{
  "d_mlp": 768,
  "norm": "layernorm",
  "norm_place": "pre",
  "norm_eps": 1e-05,
  "bias": "all",
  "parallel_block": false,
  "init": "normal",
  "init_std_up": 0.0207,
  "beta1": 0.95,
  "beta2": 0.95,
  "lr_head": 0.0087,
  "schedule": "wsd",
  "seq_len": 384
}
Each number is 128 + 32 x the weight over its row's rms, rounded and kept within 0 to 255. Layers, rows and columns count from 0. Numbers have three digits each. The size before them is the row's rms in percent of the matrix's.

# layer 5 MLP down (transposed), 768x256, rms 0.0517, rows 620-715, columns 128-159
106:144141128116146120085067086110097122173169097125115149144152102135088169148117147155116161145136
089:122105114062148122153171138143112132089170118101110163140097129150098205147124064161124127139123
109:107125159171137140130113151060155178114098132167181090102085105084125138067095083123142158208100
094:118116087169145161123139130071215144128092199087068093146137114116096120155080159166111097071139
100:166144125180098131115136079130134150136147173100132166104094182102103121124132125116129127118124
085:179142095131140132095149161101103146120148126143163103112168128133159141139118117111137154115133
104:181202162100129172131127154101132176213109086189076119150099151124122125081174118132147094085081
082:129136165154141114131146123116140181150176177068153153152164160139084091191156102120118125111163
097:097093165171090138124125091103119175139120131066159120086084120129126153131178106083100125105169
091:172128141069146112194155130107123164138139179107120110120141129079160114138142204154164111111119
099:079106162135107106138092131103169122079139138125157143181124143098129112100129121177111153078126
098:120165148184141110090117095085109093139135139151073184141177086129105089156103102124092159157107
095:126107159090113138117169095155058101210072097167096171140156096136098155117152107098063188159119
104:127135150083077106126119157144143190113204159178116151114101166118092089109151058175108152126080
105:140121072137051080105157130123114123128177113146159155080111126104105051147151084152093079131143
109:153128196121107117133164166140109113091136147119095142173076107132129148173128176049083155051139
090:128144109172077187152066094133154123128098132081119195158157117133127137170079116160148145086170
106:181174055039109091114096102118093141153120116146120132136103152172121169181146161152104068152128
096:150122174185142108084163158150158134169142156126126109109147101073134101127119133085118147109162
097:086175121118103154137036156139136137080120114105073199142142118099159118144170099162080138149155
093:095065082101089103228160146177176091225200122116131072142150065098120131150110120131099118147143
111:096090178145106136054123135170182112081125099198065169118128094163139165186169127092186116132100
099:077124130169114173130114152131131210150127162084159123147139114140111133176124067146134108126135
099:095157102176173157141141160187098117162113156119129158170165121086154093114144090153170170096160
092:149141219133146095180137087123168087124121183181134139153154084112149113105102115132130157099174
104:141100053167072132129126144087172091095155192152167155149120119087136090181141152134134113149150
096:080127121112111101116109155116180077126117137107136144149153063059151147104113078163120139169127
110:180129158131115070143126121094155114117134140115136184124154115124110126154102141147172101128134
108:144160121087100111070092118150115109120149143133172150072148152111161110190157188105076137149113
100:108154104147128121146110163106129078152146074200120143177136172142173124128114154126190158132154
106:051128109125123099146146129190144147138129096101146051155144100173127119092179135139081140140158
101:111059142083101106109140149131079121083126125181105192162050173112158168119133134123156157119051
103:088119135125121100115182095119079114097142149141119135125043150151155090082112093140099138119130
099:143162168111114148165116170119143155110182140135146117100113106065114145150174150147121122119104
109:136184104170115124153112116153163134071106052087140169093161101071135144148182076155115135118146
100:119157100144111083140137146126120124142091055116109149115098167079122108115185150133142109072191
088:092161097152120134123140110140111156130111090107088142148149145111135133098046119162078162094146
097:106121163088098136155120119132117116127121123117106105088133128088144151124068083126143109190083
083:113155128121171097185183061104149139080139143138142133098129105108169099147154120129158156085111
096:137173152131126137127095161057094093085113134141143144127151062111188066062062125115091159092105
104:143062108118074112116192094122119161133116171145082122159101122159093149171091170154038129160138
120:148147192154173187089161091089108008076118148147132049139115092084137102111070154164142129114133
101:099165142067146103175144154141163158080119116170115122140184181097194103154180091162077076119087
095:096098148071170089113105100104124146119130098124160127090147154124117133161143130116086117115123
106:112089138106095142092197140145086167120132148073115094185108150165105149127098057143110088125064
113:100112117102081004061115141115114134080165158120138080141103101195165133129152145122157109095111
094:163087061116118116095159200131141135125150142133117111166181190117164054110094145177106133115163
119:142108103173079173146106150145132162140150099109115185130127125145132122144151071134133119128163
109:164148147140168144104110076115135111143166116141127136142083207192162058074123161133121145151154
103:126148090121158111141111169117116165131161142096131110151142067217120140077078138093173124155114
099:168095175138053124123155141088135127071081194128139150141122133136073152135127137154092082165131
101:144104151091160128143144128096108196091139123148099137115158152102147113114131104183171106113117
105:134110123158130167177197139147142138152155138168132105118091130104096117137140119088149095194118
110:162096173153119108160118119180123136158092134122108132166091174144124155102176079162163084098114
113:138133130075137135165161112122108183120155131106141083143145146108176185154120092128086090069082
117:108131120057119086111122151205125138152136166110085181123150134135108122145146145069145127115129
104:119138141149124125077092112102143116146122154096125114086156122152137126117153105123104128117059
101:178073090130065169191136115124133100115118146107132100138173113173171179170140112120142116094138
097:156102096140146073130123136149091125129121077102112131151105162137141152102169095114126146083144
111:083146101114139184072115115070160135132120140182117151108194204162179112135104096139152167145132
095:133083168138118060115167104130151101112169121188122095116165126103100091147095094105106135075129
091:130136145122132193206179092135132129131137136154168105169179121149131127148172093155145127135150
104:113145177163116112081154099018163087179147145090149147115169154150105125126131079121146174081149
098:164142118149180055166095100123112083124077124104098163149067091098108128111146134131175080133150
101:140136224165078082137194113083128094197167162080137116108091147059165155062193081101148130113080
108:128123139138159106138147109164123153119165127136147172104160124171113143131132124140131120051102
092:084141193108058164132145108105135087176074105121118127180113160148152105116069121092095096100165
110:077152116115082152174110177096075146167119123110168137132140147105186093111095126175147143123102
086:104122070169094191168098118147126153122132172122124097100161158097147093090126115125143180125122
115:095114124055143145114131175168120174177064083133104151108024155086136129149142154155169073136147
090:086131124171161103109116167090146132155161137100097090102130131162049123110112133152142119095113
099:127107114144127126120155128142117119121105127205128180159143150146069142144062078158108099110136
103:118132171110148153137120115179097146153106144091181150141128094146087155132103134176136105096166
106:101146141119130056134105117117153180168167092065085079162139116074151114115170120148103113192108
113:157160113102139116133115183117142164124099131109151141127073102076195121014111123120066111173135
087:143131098112120145122142126171141146131142130133130122118142141115149154167152126111153132159092
090:112037132080184157096146105166178139152151153101143080111117170163140152138071120182142171058077
091:143087125119196068105115099124117157112194137169143103135177113084153165071132111121175188147103
100:154128212123125095131154128137126162147196190141102142101095143135148162114177098064159148111147
096:144141095122111084127099167080135119172058117122096101127108130145120169198083163077104090155154
105:130103096126098184104185113142109124141168139137159134116141135148074119149126143188136083115173
104:098154116150125133122101103119102155116162143140115156059139170165189100187135139135121009139113
095:153113127156139080129065187119088083164115105152132087145112176101163097131090117143137112188142
097:123097134132136142156125073191118072108127135155102166084138139183122142133164158185143139140099
107:125117104132125152116139164144179098097151134111139100087164096121120043147164119091128122090168
105:095144111100165119128090180134091102096079121132119076160155157151124144130126161078118125104124
090:065103165123097075055161089126173146111122167182086141187117114136157072085129130102118143094145
107:109096127099111141130174122108130143121158187053142139163124164130107183132129147180167089122103
106:129087148102178146081170145164121114139138091142139112101124110130133140132125121116098121166088
106:118151162120145153100173190081153077130159159102101152131044175130115125099146130171063150140139
087:123151087159132159106162083167105124182131117150093158065133169058094112181123066072116105123096
105:166114194120112147156133072124182192172089077115123104143124135160113132096148105174125104092137
102:123154117136100180179133125143144121132175113150101111158144089084126164172105144121125075191046
110:091118131046114100127083141155110145094154168121106111182110111146127146116147104099128206097105
090:135118120127135067100117150101118107139135158088138122089119138125144124101081143116075157119108
101:144135131104130088131158124153133156152144129119102141154103082104174135073133143143119105142105
# layer 5 MLP up, 768x256, rms 0.0646, rows 621-716, columns 128-159
097:100124169151136128072146142138124213129146120095143114103092143152122055137139114091114151123156
112:104170099116156080084120136074142128176191106114110159135108080164149083197080136188090148113134
095:180125084175123145157111148097051101124135108181106100121156175181132102027132110196176160143116
103:115091139079158087181096116194173114142146130131128143142132101153200145092119177146105161132115
108:140130092103157138109128157117067155146136113129214125137151141135187147139116107122102171141164
102:153120099186139136131076048093124044145134100124175088141087131132228117064127156137163151097143
082:113145112108094091167125142137197099156105146104095058148153141129116153076106143094111159168145
099:143100164154114155160152167102113195078101069099182154097125134161158128103094135088141125156168
097:141110095142113204106086117091146124102180098120173113112164102134147105121147117154133159140114
100:101089088151135106181095098204088161205148095104085087162124081106136084112158116134121168111100
091:160091025155082165172142129176092151148149025105125128083119162118100102084119108119173139128143
104:084133132140135118136094196104046107132104139125144115120144124131144169087099142139151165168197
102:101144123148085088030128075100102125126148084108118123104163099137157162186099212173123188117177
103:171158130075139121127085199130118157153136116123121092142127109162116118130125180152132108140128
107:209111115153125161132088114073135104226120136000131132127073170104121041157124116159102122136118
086:132097148072127143091131142108142126136159144120114114188101201141185133115089056152096121144125
105:191097110141145137123120123112197155141160089071142063092137149110089110159121110148179105136165
101:152125087050133146138125167081156115212124136097124150158106063129023108150193102172130142111078
101:143144136118151125152165155122088110169101165103148108122115102132153073171105111109120119119080
091:153144136184140107089105149101103158142067126126141088157095169147162122088137060102131086092181
101:151139086174155130076166120119155098141124063118182110141103099134096099159187122179113110045156
096:150114104088139085076147111083166085147088112144079162147102203125074094126162149133050148131127
106:195078140085138172155121130153139148158174143116144090081165152142070158184112142154046087135109
094:142124056066122139114085144155153136170165125153153146139116164159090138165136128128105134106110
111:142108114119160102132156177146107112125051105132108146111148140188092172108179156094123170104154
090:119176175063180104090072160095122097185080129077139147143112137145117150131155114128157102113088
114:130124133167168136120151139128123139157145109117177114193164123122108114080153132114038102083114
110:111090168134138175133204116138156114149099124122147121137143144120142108110075103157116117157147
098:121155109128136147118216086101076066151069135122208046107133155063163135097136152150145091117130
104:179169102134139189147078163134114151217139133103149085158164125134112066140179057105156134094149
097:232133081188155147127124135080130157163092106108147040071211159163065127128178127151106133109117
097:163128123127154130117100103111102140134146088125121125161163078178139119073140165128134169090159
109:154098124125114173160134140119136164153167104123137050073152122114168120128112123104127118116186
110:160134092109152087161111171153158089167176125124124112142153136170174128121139196197093154121123
105:166113144052131117169141164161145156199141180115170083143147117141088143149148104106108121141113
090:170148126080160129091117144179130107121109131135191068103122122198095127166145086208111076141100
107:140135112070182163162154134102162073124132160113103122093157151105146133124129127109119115095080
088:146138096157209135170203130078153129156049115105146094105133193128108101123188145172140180127153
089:130057131208124129161173092150094180183099141118170103153127171093143074144133069130144103099101
108:113112132181163096141130101188153087130150130094172104142134093142135066071113175101106112114142
118:132097139135146154137140108069141189084082133119110150137196113133142152153177076100074119130122
106:171137101135114176120146123106100135108123099135178175122126152176096153163091129060131090113117
095:151193076232121208057155132150094095206095111166129132110158149217115113087094139088132138117123
109:134089135146124134171149142107094123146114150093187082183137082124074092138105128069175109150164
112:139120097184115142162133148092134074109105087152193068191119110140176133056080142125109164116128
102:114140078110126132092173132163081148106142113117145068126169133109165060131094132189130132172168
114:190157111138175124146124109073115070161075121123123141173115205192117104054107123159146112102120
107:110123103133135148152105213166116122124135154158172059159162125136124117160161131138091133105150
109:156121090140173120143185154066080058205120150142120108143107137120061150124145113080119112090115
100:089138101164131084095096143133092145132131108111155140127161089147173127083134194083128159124182
104:145113156140184074142107138204076158130142145134162071165134066128123097131123125142081113078168
102:134178153081185065059115141086150116134089095103121123089153115154139110126172100131144135119123
104:101166087171069142148118162079094092111125041157187166123165083123252097112126147068114144137118
108:150154106081165136134114123148116114139107100097113153133138167106132134119151057158139127024129
114:134122120112191124187152088157130111149133142113136080137164140123096127158106094102132134083168
105:155211074128133101132088158083093176134134110099116157105110133176072148166158077128074133113153
099:123170132135152073065089156076056124134101127077170108078116124129152095110116146073125138123148
100:131112154087143120100185108135142093146142120152116131121195122150101146183126183129154141098128
104:182116098116101166116128184126125155204117100118157077113134146141152091110152115101144081175171
098:147185115098111104111150088120113163228152132053066093149129139106118085140189128138154131078174
093:112102090095076180126116114186065153157090047128160140212112116116146118132158103089088153158131
098:151107128230093136085125157155127135129061106133160069114163101164167085092116150161144101141169
107:120140140137159118117085058171120139127187167079114102129087078119201103128115160131109113052094
093:120210123075120125154138105096135125122105079067140164098117171177127144118102130105149109129143
107:137097107138088118121098148076111112151110093127141105101161136106127089113180107113152064109122
093:139175105185133118135073177173139132087167138126154103122116137135121082108149111140152138162113
110:124149102107145108207091185130101122142076134114147104154149098162144141095131142149102167132105
076:138135155110194102124158144146144134158125140122173088130122139136124152160129123205048143127103
115:130135109126169103138139164132092161129134140102141176145170151187133083071128103125180164073140
091:121172074156128105083147066158061123096119109162152033158116136119166086124058142162171143090145
098:111122149069129084134145130121113137179152113158143138185153088177128167104099129174116169121104
105:131190093143147069127152179081100130209116123140146120130094141148122093095126120086104148124168
099:133077106158163147153104072176141142128171131113222103141116165127143143161083170125128149122170
108:110159065118154151148084188081107133155152114169106178110186033151116111173155153178091165101111
111:146107062086123149134146196153079138089190048128175122118240162129241121156123121126121158141172
086:130131145138097091115148159103122051189104070115086137129179061092137058125151107151118124181182
081:151155137154108123113106133143143135162112129148111096112147114190115175104110127174113147097193
100:138134104134128147128131107194161130157139083139225134123139134110125116150098184153152118135178
102:124109158110134190151106036134130171125107047129124134104135073125176076128100136132149122145112
108:120099180140128102117113149086108120148091085130193072121156074141159125073104121116145115102196
107:135128099111173071159125168120139123107165127101091125147110102114060130210150141110057080091124
092:143201091166144135103179134152150099112176149143187077111095138144100079101123123149148147109120
098:130178109087163121116137155120064174170141110139231147155147087133156154157154176091087064125124
112:136204142133201117176176158138075108116119152105169126122120107111140129074131156100101078077135
102:192139157142168155116113127070134123090148106124164152114171103113098087086184085130122157084138
093:123143056244172146144116201128082091100074102124194056095141135161142187067163109122171130113147
106:201163125072136146088079195118153120132178137128149084088107132190114170110122136156161146103163
107:156130137152142131140079108175064165182141094080167170182104077099103114158143111107121133083186
105:114117104112175132144145133121118040104137089137148156173133124165139084115090092106166094100095
087:143095111154081172091093110065120146107100119082174111158124176146194107089123158174101120155140
102:097118083202116143134106137108086060121099097086116111104094101127149118127145158128142104137129
103:158126108134202069162125105109092090179109140091129121137160074158107152160217131122172115122155
110:135115076129096099102133137145125094098131114126191118104120113126146104135069153140127159124150
101:182128082093138108107144148086097086143126147098137094127140106125155122174126121112088147122097
105:145094040154142184152186191166122074173145128065142050119119200123112117176140077089137120108115
111:165136107044186126152134133137084135159124104112075156181143169133116154171160110169046134153104